Each number is 50 + 12 x the weight over the matrix's rms, rounded and kept within 0 to 99. Layers, rows and columns count from 0.

# k: layer 3 attention key, 256x256, rms 0.0334, rows 173-255, columns 224-255
# q: layer 3 attention query, 256x256, rms 0.0369, rows 174-255, columns 224-255
# v: layer 3 attention value, 256x256, rms 0.0252, rows 128-145, columns 224-255
# o: layer 3 attention output (transposed), 256x256, rms 0.0355, rows 128-144, columns 224-255
k173:47 55 44 34 59 26 45 59 70 46 42 43 47 61 44 49 28 60 56 49 55 54 42 54 41 40 44 36 58 28 57 16
q174:43 64 45 56 49 40 45 53 47 56 54 68 56 58 47 51 53 34 45 41 51 54 63 54 34 62 39 62 56 40 63 45
k174:40 53 70 53 56 64 58 48 42 52 49 68 47 61 62 73 62 53 43 68 45 51 58 48 51 64 60 66 53 42 57 57
q175:48 64 48 48 38 30 49 54 52 41 54 56 39 44 51 42 54 59 40 53 44 39 47 46 13 60 35 40 46 61 54 46
k175:55 33 60 58 51 50 61 60 59 37 58 56 60 53 36 26 21 54 55 53 41 55 41 60 67 50 44 36 50 74 56 32
q176:50 54 32 59 61 37 40 49 57 62 59 58 42 40 37 58 47 58 49 59 49 43 48 68 31 44 43 44 49 49 71 46
k176:27 47 54 59 69 61 40 57 55 36 47 69 54 48 49 60 44 57 44 48 48 39 46 60 61 54 62 45 61 40 63 56
q177:60 64 65 65 69 38 35 62 56 36 36 68 62 58 48 57 63 45 40 74 48 49 40 59 53 60 55 40 54 29 48 58
k177:46 66 57 53 63 50 66 55 56 36 48 51 61 43 64 60 67 50 40 39 46 53 58 47 57 44 50 49 54 42 48 54
q178:44 59 66 44 54 47 58 76 56 50 55 54 67 71 58 42 64 51 40 59 55 47 53 49 34 53 53 66 59 50 32 55
k178:63 32 67 68 31 41 99 46 32 32 66 49 66 63 69 41 52 46 31 59 36 47 67 35 42 65 67 73 35 66 47 48
q179:61 53 55 53 42 58 57 39 33 39 28 52 49 59 42 75 66 52 54 45 70 66 66 55 61 43 46 60 37 47 51 44
k179:63 42 58 41 48 57 45 65 64 43 42 59 50 32 41 60 69 53 55 53 76 55 66 19 70 55 66 62 29 55 51 31
q180:46 57 45 66 49 56 60 47 41 48 44 64 48 73 78 50 39 51 34 50 45 51 57 58 34 51 68 63 57 52 61 70
k180:69 54 57 39 49 53 73 55 37 55 58 64 47 63 53 39 52 54 46 61 42 42 68 55 58 66 35 67 32 73 45 63
q181:43 46 58 58 58 65 62 43 51 47 60 30 77 52 73 57 62 40 50 59 29 47 50 54 64 46 57 60 77 36 56 80
k181:53 71 55 29 44 57 43 56 06 60 48 35 38 64 67 61 73 46 34 38 33 58 53 56 59 58 43 69 49 39 54 66
q182:49 62 43 46 46 62 56 54 46 53 49 40 36 48 45 40 40 45 60 59 61 76 47 40 56 57 55 52 40 49 35 52
k182:23 25 45 37 32 40 68 58 48 51 59 42 68 58 64 39 41 43 45 43 43 37 74 49 45 54 45 76 49 66 48 57
q183:50 47 48 76 57 69 58 67 49 66 51 51 40 26 38 47 47 37 51 46 50 63 68 62 27 59 33 66 46 53 41 56
k183:45 49 63 74 64 53 63 55 57 50 51 47 43 52 57 69 58 48 40 59 39 32 62 49 26 43 70 57 47 28 47 53
q184:45 37 66 55 42 46 51 46 45 45 26 39 50 60 40 60 41 56 44 47 35 34 52 47 57 49 41 43 57 43 39 47
k184:76 38 63 42 24 39 48 40 43 40 49 31 48 62 35 23 40 60 43 43 52 67 43 55 61 50 39 47 53 50 80 41
q185:46 40 59 51 48 47 47 35 49 52 50 54 37 61 37 60 32 23 41 49 53 47 52 40 35 54 33 50 60 53 62 44
k185:48 29 40 59 44 24 31 53 38 58 39 42 34 52 52 38 39 58 50 39 55 50 54 57 44 58 49 74 47 44 48 41
q186:47 56 54 52 64 45 52 46 65 40 45 62 50 59 52 66 49 60 53 38 61 48 45 53 85 63 71 43 34 40 46 42
k186:52 53 36 47 41 59 34 38 47 42 39 62 68 11 48 80 53 61 53 47 86 51 37 44 63 59 56 26 42 47 37 40
q187:44 51 49 58 58 53 64 60 51 52 53 68 54 48 41 51 55 70 34 78 52 49 53 81 41 69 54 35 44 48 64 51
k187:48 43 55 52 48 62 47 61 58 63 61 54 56 35 37 62 72 51 30 60 39 46 58 48 55 52 41 32 54 58 57 48
q188:46 44 47 56 57 46 47 50 49 54 70 29 26 62 46 55 47 59 57 59 46 52 58 42 64 38 49 48 62 71 43 48
k188:49 32 46 52 51 50 77 57 42 22 58 28 58 69 39 39 41 49 85 48 43 54 40 47 58 50 44 48 57 54 52 46
q189:47 49 43 44 21 55 59 41 63 55 52 61 60 52 51 48 52 48 29 60 46 32 58 49 40 59 45 51 50 60 44 65
k189:61 53 40 56 23 45 54 57 49 51 68 63 71 60 44 49 56 58 23 52 39 49 51 60 61 52 62 56 24 57 68 50
q190:66 46 49 45 29 31 36 35 45 59 53 79 52 47 59 43 56 45 53 52 58 52 64 70 34 66 48 62 53 53 70 62
k190:35 54 40 51 27 59 46 37 42 56 67 72 63 61 64 65 37 54 49 58 56 60 70 64 48 70 49 65 34 50 57 61
q191:54 48 35 35 41 37 51 75 36 37 48 45 44 43 48 51 51 64 42 78 52 53 65 59 50 44 39 50 44 63 46 58
k191:39 41 59 44 34 29 71 49 65 46 52 60 49 53 61 66 52 42 48 55 49 54 54 48 55 55 51 38 43 48 61 46
q192:29 57 50 53 49 44 40 39 55 67 64 49 72 71 56 51 41 41 36 33 34 20 40 49 53 76 52 43 63 38 60 41
k192:34 49 44 40 46 56 53 59 50 66 61 49 60 50 54 61 67 53 50 49 36 54 43 62 52 57 62 32 54 54 57 48
q193:54 41 60 54 38 32 50 62 43 28 55 42 54 31 43 41 83 39 52 59 48 62 48 38 61 36 50 35 34 48 46 64
k193:35 61 63 58 73 57 61 31 69 33 63 42 49 36 48 46 72 43 43 56 62 52 62 37 59 66 59 34 59 54 66 53
q194:41 57 37 53 52 45 51 39 18 54 42 58 47 52 57 52 54 39 55 53 55 57 54 57 60 61 60 57 55 42 42 59
k194:43 42 56 51 50 48 56 43 59 76 47 51 42 31 77 68 68 47 45 71 40 46 63 39 51 58 30 43 68 67 43 55
q195:58 48 26 60 56 38 32 68 59 47 50 65 65 40 41 43 54 57 29 60 63 44 51 71 50 72 25 57 46 74 45 38
k195:50 55 37 78 44 46 56 54 59 45 65 73 67 39 48 39 42 69 45 57 52 47 49 74 65 58 46 23 52 71 41 61
q196:29 47 57 55 46 54 62 31 41 41 43 32 40 69 50 66 58 44 51 42 71 58 65 39 53 44 56 75 53 54 65 52
k196:38 58 53 44 28 52 74 45 55 58 55 38 57 38 48 67 72 47 30 44 51 53 76 45 46 47 65 70 38 27 50 27
q197:54 47 58 60 41 61 57 42 53 36 57 31 60 52 47 44 56 29 43 30 53 36 41 26 53 49 61 50 69 47 53 66
k197:55 49 63 45 46 57 53 50 44 39 52 29 69 50 46 36 76 49 42 48 45 44 38 65 22 34 43 84 41 46 53 40
q198:43 48 44 24 42 53 31 52 60 59 62 43 41 56 51 40 54 59 52 42 47 64 52 47 50 50 38 58 40 60 60 43
k198:47 54 36 56 42 34 59 57 68 34 59 33 51 50 44 55 46 58 40 47 56 67 50 56 32 60 59 75 54 41 43 41
q199:65 49 44 52 50 49 54 40 52 43 43 33 61 31 52 42 37 36 43 56 46 48 48 56 50 69 38 73 43 48 63 71
k199:56 77 53 53 15 21 35 53 37 41 39 62 45 57 56 58 55 39 41 42 62 62 59 67 35 52 50 69 45 46 71 41
q200:42 55 45 58 49 62 39 39 50 54 57 29 68 45 61 52 56 43 66 49 37 17 47 47 49 62 39 31 64 57 56 70
k200:27 62 59 37 48 66 44 46 59 45 52 39 44 55 68 41 76 47 55 49 53 60 41 57 57 57 57 45 75 34 47 55
q201:48 52 40 54 49 43 45 46 38 52 52 60 23 43 64 57 56 43 48 53 55 49 51 54 50 60 43 77 75 54 57 75
k201:42 48 44 49 50 45 49 36 41 55 43 66 41 37 65 37 64 31 37 74 37 52 66 50 39 49 48 43 61 28 36 50
q202:52 47 72 54 56 37 66 41 40 50 36 50 45 56 54 47 44 43 59 47 54 46 27 71 27 57 40 35 64 35 58 31
k202:47 42 69 35 60 58 61 31 38 61 46 42 18 49 44 65 52 54 51 56 53 68 29 47 44 44 26 60 83 34 59 40
q203:60 57 65 49 43 53 46 44 21 57 59 59 43 46 53 67 61 46 55 58 64 68 61 60 47 64 42 54 66 33 46 51
k203:47 38 58 44 48 55 72 48 47 57 52 61 37 31 80 54 60 37 40 57 48 57 69 34 39 43 66 59 45 52 41 51
q204:40 53 44 37 50 84 50 48 48 39 80 50 54 66 57 27 57 54 52 49 66 57 59 39 47 26 45 44 52 61 37 59
k204:46 45 37 43 42 40 62 61 51 46 58 24 47 50 36 28 41 38 40 43 56 48 55 57 43 32 49 64 46 64 48 59
q205:53 44 67 51 40 48 62 54 42 53 53 62 57 34 44 57 56 39 46 50 39 53 65 56 35 57 69 69 43 38 46 66
k205:40 49 58 75 49 50 43 55 39 41 58 47 50 34 47 66 64 43 28 60 34 29 57 41 39 44 58 38 55 54 46 37
q206:61 46 59 45 48 58 62 34 29 34 41 60 52 65 62 40 69 52 53 39 52 45 64 54 60 60 48 26 55 56 37 45
k206:45 40 72 43 45 66 66 41 59 48 57 60 43 67 50 54 61 40 52 40 51 64 59 42 53 41 42 44 47 54 62 37
q207:55 57 44 56 51 31 38 63 45 47 35 68 52 42 45 57 56 65 49 55 68 45 39 40 56 76 51 47 28 43 55 52
k207:44 61 66 51 64 57 34 43 73 62 49 72 54 52 47 62 55 44 38 51 49 37 42 39 68 54 70 37 65 50 54 55
q208:56 50 53 35 47 63 42 54 57 33 51 36 72 40 57 53 35 51 33 42 55 52 62 48 53 61 62 53 45 43 39 56
k208:57 68 50 58 50 33 48 55 59 54 51 50 51 63 45 47 65 22 52 40 59 63 52 58 44 53 72 60 34 52 31 54
q209:40 43 53 56 47 56 46 48 54 69 47 60 42 40 58 78 39 33 52 46 66 65 42 78 45 43 80 57 53 52 52 68
k209:48 54 49 54 72 59 27 42 49 55 52 54 18 50 53 31 25 43 41 65 55 35 46 55 29 43 55 69 79 47 47 57
q210:56 71 54 42 22 35 48 69 52 34 47 43 62 58 44 45 50 45 45 51 59 61 56 37 39 68 61 56 45 70 64 44
k210:37 54 50 61 37 25 60 68 47 50 67 41 64 42 44 23 56 57 61 52 55 65 46 43 56 57 48 59 41 71 51 51
q211:72 64 45 54 71 25 27 50 58 62 50 47 46 44 46 56 30 38 68 60 62 89 36 61 50 26 52 68 42 52 54 47
k211:17 70 50 50 74 62 43 47 38 59 58 52 38 33 68 63 35 61 68 66 31 42 44 55 43 42 46 67 61 41 34 64
q212:47 62 68 50 33 61 41 54 52 45 12 50 64 43 51 53 59 58 53 46 55 50 67 34 63 53 68 46 27 48 48 38
k212:36 61 56 59 60 62 43 50 74 43 55 53 60 39 53 60 70 52 44 41 49 48 55 33 69 57 68 43 55 59 56 45
q213:50 47 46 52 63 52 51 43 57 38 61 38 68 46 54 71 54 33 47 46 56 56 45 73 55 48 61 34 57 47 61 62
k213:54 71 24 37 55 58 32 52 60 62 33 61 62 30 50 73 56 58 45 49 41 35 35 62 48 55 50 35 54 50 65 49
q214:29 63 42 52 45 36 45 65 49 48 45 57 38 61 54 55 57 42 53 60 51 62 26 42 41 46 41 45 53 68 54 37
k214:30 34 31 45 75 59 72 54 35 40 60 40 56 71 60 57 16 32 64 53 37 52 43 56 62 63 50 43 90 55 48 48
q215:35 54 52 65 49 50 49 62 58 50 31 57 27 52 43 72 47 54 67 61 49 56 40 55 49 49 49 49 49 49 57 19
k215:36 43 75 59 66 73 81 40 57 43 38 46 46 47 65 56 34 54 63 46 44 30 41 36 50 65 54 30 54 61 50 45
q216:48 42 43 52 41 46 55 25 39 61 79 46 46 51 58 53 54 47 46 55 43 39 58 50 40 48 52 43 61 60 66 63
k216:59 50 36 38 37 55 59 65 17 35 36 49 39 74 47 49 47 47 43 40 46 34 49 42 59 68 29 41 49 59 41 56
q217:47 48 39 33 35 38 54 59 55 50 34 72 63 41 32 49 48 71 47 61 57 19 37 43 54 45 49 49 37 49 51 45
k217:62 35 20 52 30 45 42 46 56 63 42 67 61 58 59 53 48 66 52 55 60 39 32 51 73 46 42 36 40 57 52 44
q218:59 59 50 49 62 60 32 43 44 60 36 49 45 47 39 62 52 41 58 48 57 40 46 47 52 31 37 45 40 55 32 36
k218:60 30 50 47 34 42 60 55 61 39 49 48 53 44 62 42 53 69 47 43 56 40 48 40 54 59 58 64 38 38 57 37
q219:48 57 61 47 41 67 66 59 76 51 60 59 74 66 43 39 63 48 29 57 51 45 53 51 51 35 43 50 49 59 51 44
k219:62 56 52 67 38 46 70 63 51 46 72 47 85 59 31 48 60 51 31 53 40 43 63 55 37 40 43 51 30 60 55 42
q220:52 57 46 32 49 47 59 58 47 45 39 58 49 42 59 49 55 46 40 53 45 32 34 61 43 74 59 39 53 54 46 51
k220:49 61 63 57 66 56 40 37 51 51 66 54 59 30 65 59 66 41 40 40 63 72 41 31 75 61 34 51 73 58 50 79
q221:64 49 49 55 44 57 48 60 60 48 63 40 40 25 54 45 34 37 45 50 51 19 39 37 42 42 52 33 75 43 55 51
k221:45 56 27 58 26 41 42 43 44 54 55 43 39 47 61 23 35 48 56 43 60 52 32 71 41 47 51 41 41 43 38 54
q222:43 53 47 57 55 44 36 41 63 55 45 20 56 42 47 42 50 65 45 41 48 52 59 40 49 46 53 70 37 77 70 52
k222:28 69 46 54 33 32 45 61 85 58 19 50 68 47 42 63 47 62 49 40 26 30 54 54 34 58 69 43 61 48 46 33
q223:44 48 59 44 36 63 55 48 53 41 47 45 78 45 47 61 59 59 52 52 43 35 61 50 41 56 56 67 42 63 73 40
k223:59 53 53 37 43 44 35 53 81 49 64 42 86 51 27 58 71 48 38 69 60 41 60 39 44 54 52 54 28 55 71 28
q224:48 37 49 40 47 66 56 45 47 75 65 39 53 51 60 47 64 44 49 37 41 39 39 59 56 46 63 47 52 39 60 55
k224:48 67 64 51 58 63 44 53 58 50 57 51 57 56 43 75 62 30 30 47 50 59 41 55 38 47 58 42 47 46 39 42
q225:48 44 42 52 50 51 49 45 41 65 62 49 27 45 67 53 47 43 44 41 38 51 49 59 44 65 57 55 54 30 73 66
k225:41 61 56 50 56 60 57 51 18 62 63 55 44 53 42 43 69 52 51 42 47 50 56 58 58 46 52 56 63 37 41 74
q226:52 40 49 47 41 66 40 50 63 51 30 53 41 58 56 53 45 74 44 47 59 35 46 61 49 36 38 50 47 47 44 46
k226:66 49 42 42 49 47 53 51 61 65 53 52 56 78 34 43 30 58 41 33 52 48 41 50 44 50 48 63 29 40 55 46
q227:52 51 37 43 52 37 36 44 67 47 58 33 49 81 40 49 51 76 52 42 52 42 59 25 55 43 51 54 56 55 41 61
k227:62 44 45 51 63 54 53 59 55 47 28 50 54 51 25 34 52 67 61 44 48 57 35 44 38 51 46 39 45 44 48 44
q228:36 47 46 46 40 59 62 42 57 58 45 60 60 63 38 47 46 53 40 54 65 44 52 57 53 39 42 54 48 44 41 54
k228:52 23 44 54 21 41 51 36 37 55 48 50 60 50 42 52 45 56 52 69 49 53 53 59 37 43 46 48 31 28 52 32
q229:59 48 34 56 54 39 46 43 47 53 63 47 43 48 50 34 58 49 63 45 57 52 31 49 40 43 45 54 37 32 63 47
k229:41 52 67 38 80 49 50 42 53 46 49 51 54 50 59 67 52 52 43 42 44 43 55 49 52 62 59 37 56 28 50 50
q230:58 39 65 44 36 41 66 37 34 54 61 32 53 71 54 46 33 51 40 42 57 41 55 35 45 50 39 57 48 50 65 46
k230:77 40 41 39 27 17 49 65 47 50 46 40 55 63 28 19 38 65 43 40 57 50 55 63 30 56 30 51 36 49 59 36
q231:72 45 64 55 60 77 48 46 60 52 51 54 70 56 51 46 38 46 43 38 68 38 40 47 61 41 54 39 43 36 53 45
k231:64 53 38 60 43 45 45 52 62 59 47 45 74 59 38 36 38 59 49 32 69 43 48 45 41 46 40 62 35 64 50 41
q232:50 43 59 60 61 55 52 53 21 58 47 42 27 27 78 53 41 35 52 40 62 42 33 57 40 44 53 40 71 47 66 57
k232:39 53 73 54 60 45 48 57 28 46 50 49 07 47 69 41 62 37 47 56 49 45 47 69 42 46 20 51 61 29 54 62
q233:55 62 44 59 44 47 24 42 48 36 48 58 48 49 44 49 67 47 51 61 45 59 39 55 53 48 63 31 38 34 46 48
k233:37 43 67 61 76 65 49 47 57 40 47 40 41 39 63 57 52 51 38 60 66 64 54 35 66 47 47 43 69 48 35 57
q234:63 33 69 56 50 36 71 51 33 63 56 48 54 46 74 43 57 34 42 57 56 50 41 50 43 76 57 56 52 35 50 59
k234:47 50 58 50 54 65 50 35 33 51 43 53 53 38 62 72 62 49 41 40 40 46 55 56 45 55 43 44 54 50 46 49
q235:48 49 46 48 42 60 63 44 52 49 58 51 76 70 33 37 55 69 47 33 67 67 94 39 51 56 48 53 32 54 51 51
k235:53 47 55 64 37 58 31 72 59 46 46 52 74 70 25 61 65 56 51 48 73 56 58 52 44 55 50 66 33 68 49 59
q236:68 54 31 47 56 43 28 61 75 38 46 48 40 29 52 53 28 60 63 39 60 25 38 39 23 51 52 55 37 54 47 51
k236:36 51 41 46 45 48 48 51 65 56 54 52 57 39 55 44 25 61 47 45 51 32 39 51 29 55 57 44 42 53 50 38
q237:45 49 43 41 46 35 46 53 38 54 45 46 52 54 68 30 65 33 50 46 48 43 49 49 48 53 46 37 59 50 75 53
k237:34 53 63 64 38 57 60 48 36 43 52 50 44 31 44 48 54 56 41 72 89 80 50 53 62 37 47 34 35 19 48 49
q238:59 41 52 66 44 22 46 62 50 53 48 49 65 29 47 66 40 25 43 49 59 55 45 57 35 66 66 70 41 36 59 45
k238:44 50 66 56 56 62 39 54 25 47 42 86 36 52 73 55 32 58 45 40 43 44 63 48 34 51 53 53 64 47 37 67
q239:31 41 43 48 29 46 65 36 46 53 67 49 49 48 50 55 47 21 40 62 39 52 62 78 54 57 39 62 61 49 55 59
k239:43 42 43 44 01 47 53 47 28 65 62 56 54 67 58 37 51 53 44 51 48 58 63 56 42 52 26 65 46 39 65 54
q240:47 47 54 59 61 73 55 55 54 29 43 40 46 40 39 62 44 67 75 26 45 48 62 57 57 57 46 32 37 47 45 61
k240:50 65 49 30 72 59 16 50 67 45 44 52 46 44 46 68 42 53 65 30 62 46 35 41 58 36 52 44 45 56 49 36
q241:44 64 45 58 50 32 39 63 65 53 53 67 34 66 51 61 52 60 45 56 51 60 47 67 43 44 53 44 67 60 61 44
k241:42 58 33 40 67 71 48 39 54 67 45 49 50 21 54 60 46 54 63 60 29 44 26 57 48 35 35 57 59 42 28 67
q242:55 48 38 62 48 38 41 53 47 56 47 64 43 38 34 52 54 56 75 23 67 44 49 53 55 60 54 32 36 59 54 43
k242:27 48 62 55 61 60 40 41 58 49 42 50 43 40 52 55 47 59 54 48 42 35 50 41 58 55 69 39 55 52 56 65
q243:69 56 64 43 38 51 47 51 43 48 58 67 55 29 48 56 52 28 48 51 52 39 42 54 41 52 45 38 47 48 56 52
k243:38 64 57 58 51 57 57 53 55 47 48 58 51 42 59 50 61 44 36 58 44 40 52 32 59 48 58 52 54 57 40 58
q244:58 42 22 57 56 50 42 29 49 50 60 53 32 65 65 61 63 51 43 64 42 40 64 57 67 63 45 52 60 40 45 69
k244:63 45 46 34 40 47 41 46 35 64 62 64 48 52 37 52 52 53 45 43 59 60 46 69 46 51 55 47 40 55 60 66
q245:56 50 40 68 52 52 49 44 44 53 43 51 32 48 58 41 47 62 51 52 37 49 49 53 47 35 55 50 65 55 59 55
k245:61 44 44 48 44 31 59 51 36 64 48 52 32 47 59 34 34 45 47 51 43 46 41 72 42 40 21 54 50 32 40 50
q246:56 42 46 62 52 24 53 50 58 68 59 59 61 30 37 44 45 53 20 47 43 41 33 41 45 47 48 37 48 62 63 58
k246:61 53 51 65 46 33 48 39 52 49 64 72 64 52 28 20 63 56 54 46 41 43 40 61 77 56 43 32 50 55 71 64
q247:44 44 22 38 47 57 51 53 39 53 44 59 45 49 44 60 47 54 60 41 46 52 44 48 48 51 32 36 55 49 35 55
k247:49 48 46 45 53 48 52 48 69 35 35 52 49 52 47 46 58 62 50 49 54 55 68 39 58 58 57 45 37 58 65 51
q248:45 37 48 46 59 57 53 57 35 59 60 25 21 55 52 29 36 39 49 49 41 32 31 44 45 37 25 55 79 41 44 67
k248:63 45 57 30 53 51 62 40 30 60 46 42 39 61 47 31 38 46 67 60 31 64 23 70 45 37 45 38 47 27 50 46
q249:38 54 43 61 59 34 53 69 48 57 47 49 27 46 54 50 23 43 44 69 35 42 29 66 31 44 54 47 64 59 54 42
k249:51 57 21 43 54 43 65 53 41 48 74 40 47 59 53 34 36 56 66 62 26 65 39 48 47 39 28 40 66 51 41 53
q250:56 65 77 53 60 63 60 66 49 53 63 69 46 49 47 33 49 33 47 55 39 55 58 62 24 54 50 55 53 63 62 48
k250:64 50 47 65 43 51 65 41 39 62 67 63 34 50 62 43 29 46 36 61 41 29 57 65 65 29 40 51 51 55 42 73
q251:65 50 68 48 47 56 72 65 57 29 51 44 55 37 37 53 40 46 70 56 57 59 45 47 61 54 67 46 39 67 38 36
k251:35 55 54 61 58 68 53 41 38 56 47 33 59 54 46 42 36 38 64 63 48 42 58 42 30 51 50 50 57 75 34 58
q252:50 49 49 43 44 43 41 57 64 36 49 43 51 30 39 40 48 63 55 39 59 53 51 37 41 61 37 65 31 49 55 34
k252:48 55 57 69 26 52 42 53 53 37 57 49 67 55 52 55 46 38 62 47 61 58 70 40 49 55 65 66 41 59 48 41
q253:49 28 57 54 31 56 57 59 48 42 49 53 65 46 42 57 58 49 34 47 77 51 61 59 42 76 34 58 46 39 50 58
k253:41 41 60 46 48 55 50 51 58 49 45 50 56 64 72 47 79 35 23 56 58 63 71 48 38 63 52 62 58 07 58 40
q254:49 52 65 50 63 67 51 59 38 41 44 42 70 29 52 17 46 57 52 21 47 49 45 48 29 75 55 32 53 43 38 60
k254:56 59 73 51 60 49 40 53 49 34 44 53 20 55 56 53 58 49 53 50 54 40 61 32 38 43 54 63 53 46 35 63
q255:37 47 51 37 50 56 57 50 47 57 48 46 53 60 57 47 56 64 42 44 57 60 67 27 42 44 27 54 49 63 53 50
k255:58 54 50 52 33 44 70 60 52 40 46 52 63 64 48 38 51 58 50 51 49 39 62 43 42 64 54 78 39 60 68 41
v128:46 54 40 46 64 38 54 24 27 50 59 40 23 35 52 62 47 41 39 51 49 50 49 38 44 54 41 25 38 55 46 47
o128:44 60 38 50 51 42 40 51 57 48 40 57 57 43 24 41 69 59 30 38 66 43 72 40 34 63 37 55 50 51 48 57
v129:44 50 59 57 56 57 59 41 55 58 48 41 49 69 36 42 41 57 59 18 29 51 59 58 65 35 39 45 67 50 61 53
o129:31 48 41 52 36 46 41 35 40 47 58 22 49 31 37 82 39 45 56 47 59 47 46 49 61 67 55 44 47 51 47 54
v130:52 45 51 32 56 50 46 31 56 42 43 74 71 18 55 25 55 40 45 36 79 54 32 49 56 53 33 46 46 34 57 56
o130:36 18 54 68 58 57 56 55 44 47 52 49 54 50 40 56 60 56 43 40 69 60 34 62 69 36 47 37 47 43 43 54
v131:18 34 51 48 55 47 41 37 45 52 63 48 53 62 49 60 60 63 39 69 40 43 40 45 37 48 37 60 50 50 34 45
o131:41 69 49 47 40 49 66 41 60 32 59 43 55 52 64 45 52 36 25 57 47 61 61 66 31 58 37 68 55 59 56 57
v132:34 41 60 57 63 58 30 43 51 62 56 56 68 51 41 47 52 46 59 51 17 80 62 58 64 46 51 48 63 48 40 72
o132:33 74 70 54 56 62 56 43 54 53 54 53 49 59 44 70 43 47 46 55 52 78 50 39 39 60 54 49 63 53 41 52
v133:54 43 37 44 52 56 45 41 54 45 47 65 51 58 77 49 46 29 64 39 55 46 49 61 71 61 60 68 53 52 45 50
o133:36 47 36 49 61 57 55 65 52 47 58 38 71 67 47 31 63 58 27 28 52 29 38 68 48 53 47 28 56 62 54 69
v134:56 36 72 69 53 55 48 59 50 32 54 56 38 34 48 53 53 52 30 51 33 34 63 64 33 49 37 56 43 50 54 12
o134:43 42 50 29 50 65 30 40 39 52 55 38 46 50 38 55 57 56 51 52 54 57 46 42 45 56 51 52 44 56 71 55
v135:49 50 60 47 57 54 39 55 52 50 33 61 40 52 49 63 68 74 41 32 40 32 33 54 33 18 62 49 24 49 59 50
o135:52 17 62 22 51 18 41 67 22 50 53 58 56 39 68 25 40 46 53 51 66 51 58 64 45 49 26 42 34 30 53 43
v136:72 66 47 40 39 48 48 60 41 63 50 53 69 33 53 51 59 51 47 53 39 38 45 46 52 55 51 39 50 56 62 42
o136:50 44 18 41 44 71 63 67 39 42 55 57 48 43 60 29 38 36 64 53 49 72 44 64 47 51 38 44 56 53 38 55
v137:49 64 66 35 59 64 33 53 45 52 62 60 42 69 38 37 52 51 53 46 52 51 58 43 58 68 45 38 41 72 36 51
o137:57 46 70 57 31 49 31 48 56 65 60 41 44 42 52 58 42 48 58 40 58 57 51 57 38 67 42 67 58 54 55 65
v138:77 30 50 55 45 57 35 56 56 45 06 43 61 52 72 45 48 48 55 45 46 58 43 57 46 57 46 52 34 44 50 46
o138:42 60 48 43 40 47 66 57 44 62 62 50 52 46 47 33 50 54 39 46 44 32 38 64 55 82 68 56 49 76 64 66
v139:34 46 47 39 60 44 55 59 29 60 82 65 64 40 38 43 59 47 49 64 29 39 23 52 37 25 50 39 55 39 55 63
o139:39 46 72 47 48 53 49 49 32 39 46 58 69 32 80 24 53 38 41 52 52 65 66 60 62 48 24 60 53 19 63 43
v140:26 60 46 43 45 44 32 19 44 50 78 47 42 47 45 57 58 60 55 41 35 46 38 71 49 60 44 41 49 53 38 44
o140:39 50 59 71 57 57 28 65 47 39 50 49 59 42 55 35 44 47 73 44 62 53 51 43 73 40 45 33 63 18 52 54
v141:66 47 35 49 58 61 56 48 66 43 51 53 26 40 46 35 41 47 55 48 71 55 48 51 69 52 47 56 46 61 34 56
o141:33 57 61 56 55 45 45 53 30 46 55 31 45 40 42 58 36 39 50 48 64 73 51 42 51 56 51 40 47 63 49 45
v142:63 33 34 72 64 42 66 58 74 28 47 36 56 54 82 64 55 40 52 49 68 51 44 41 55 41 46 64 36 59 42 55
o142:62 53 64 41 55 58 59 57 46 46 42 68 58 44 38 71 49 56 69 58 17 46 34 53 51 62 54 26 55 61 68 35
v143:66 60 63 41 40 44 53 53 46 56 59 52 64 37 54 27 47 30 51 39 61 67 51 54 43 53 31 54 68 39 33 54
o143:34 34 68 34 39 67 39 53 49 28 55 54 71 55 40 54 37 74 43 63 61 80 39 42 50 32 45 35 52 45 48 68
v144:68 63 64 49 54 41 48 52 57 34 53 32 47 48 68 42 54 46 48 21 54 49 35 30 48 55 27 67 49 65 54 30
o144:43 54 41 54 46 44 25 41 55 48 49 30 49 44 35 64 61 63 50 60 56 57 48 43 52 62 58 57 33 40 57 47
v145:72 39 46 60 52 50 37 35 43 77 36 54 39 47 40 60 65 48 45 45 56 21 50 24 46 59 34 58 45 42 44 57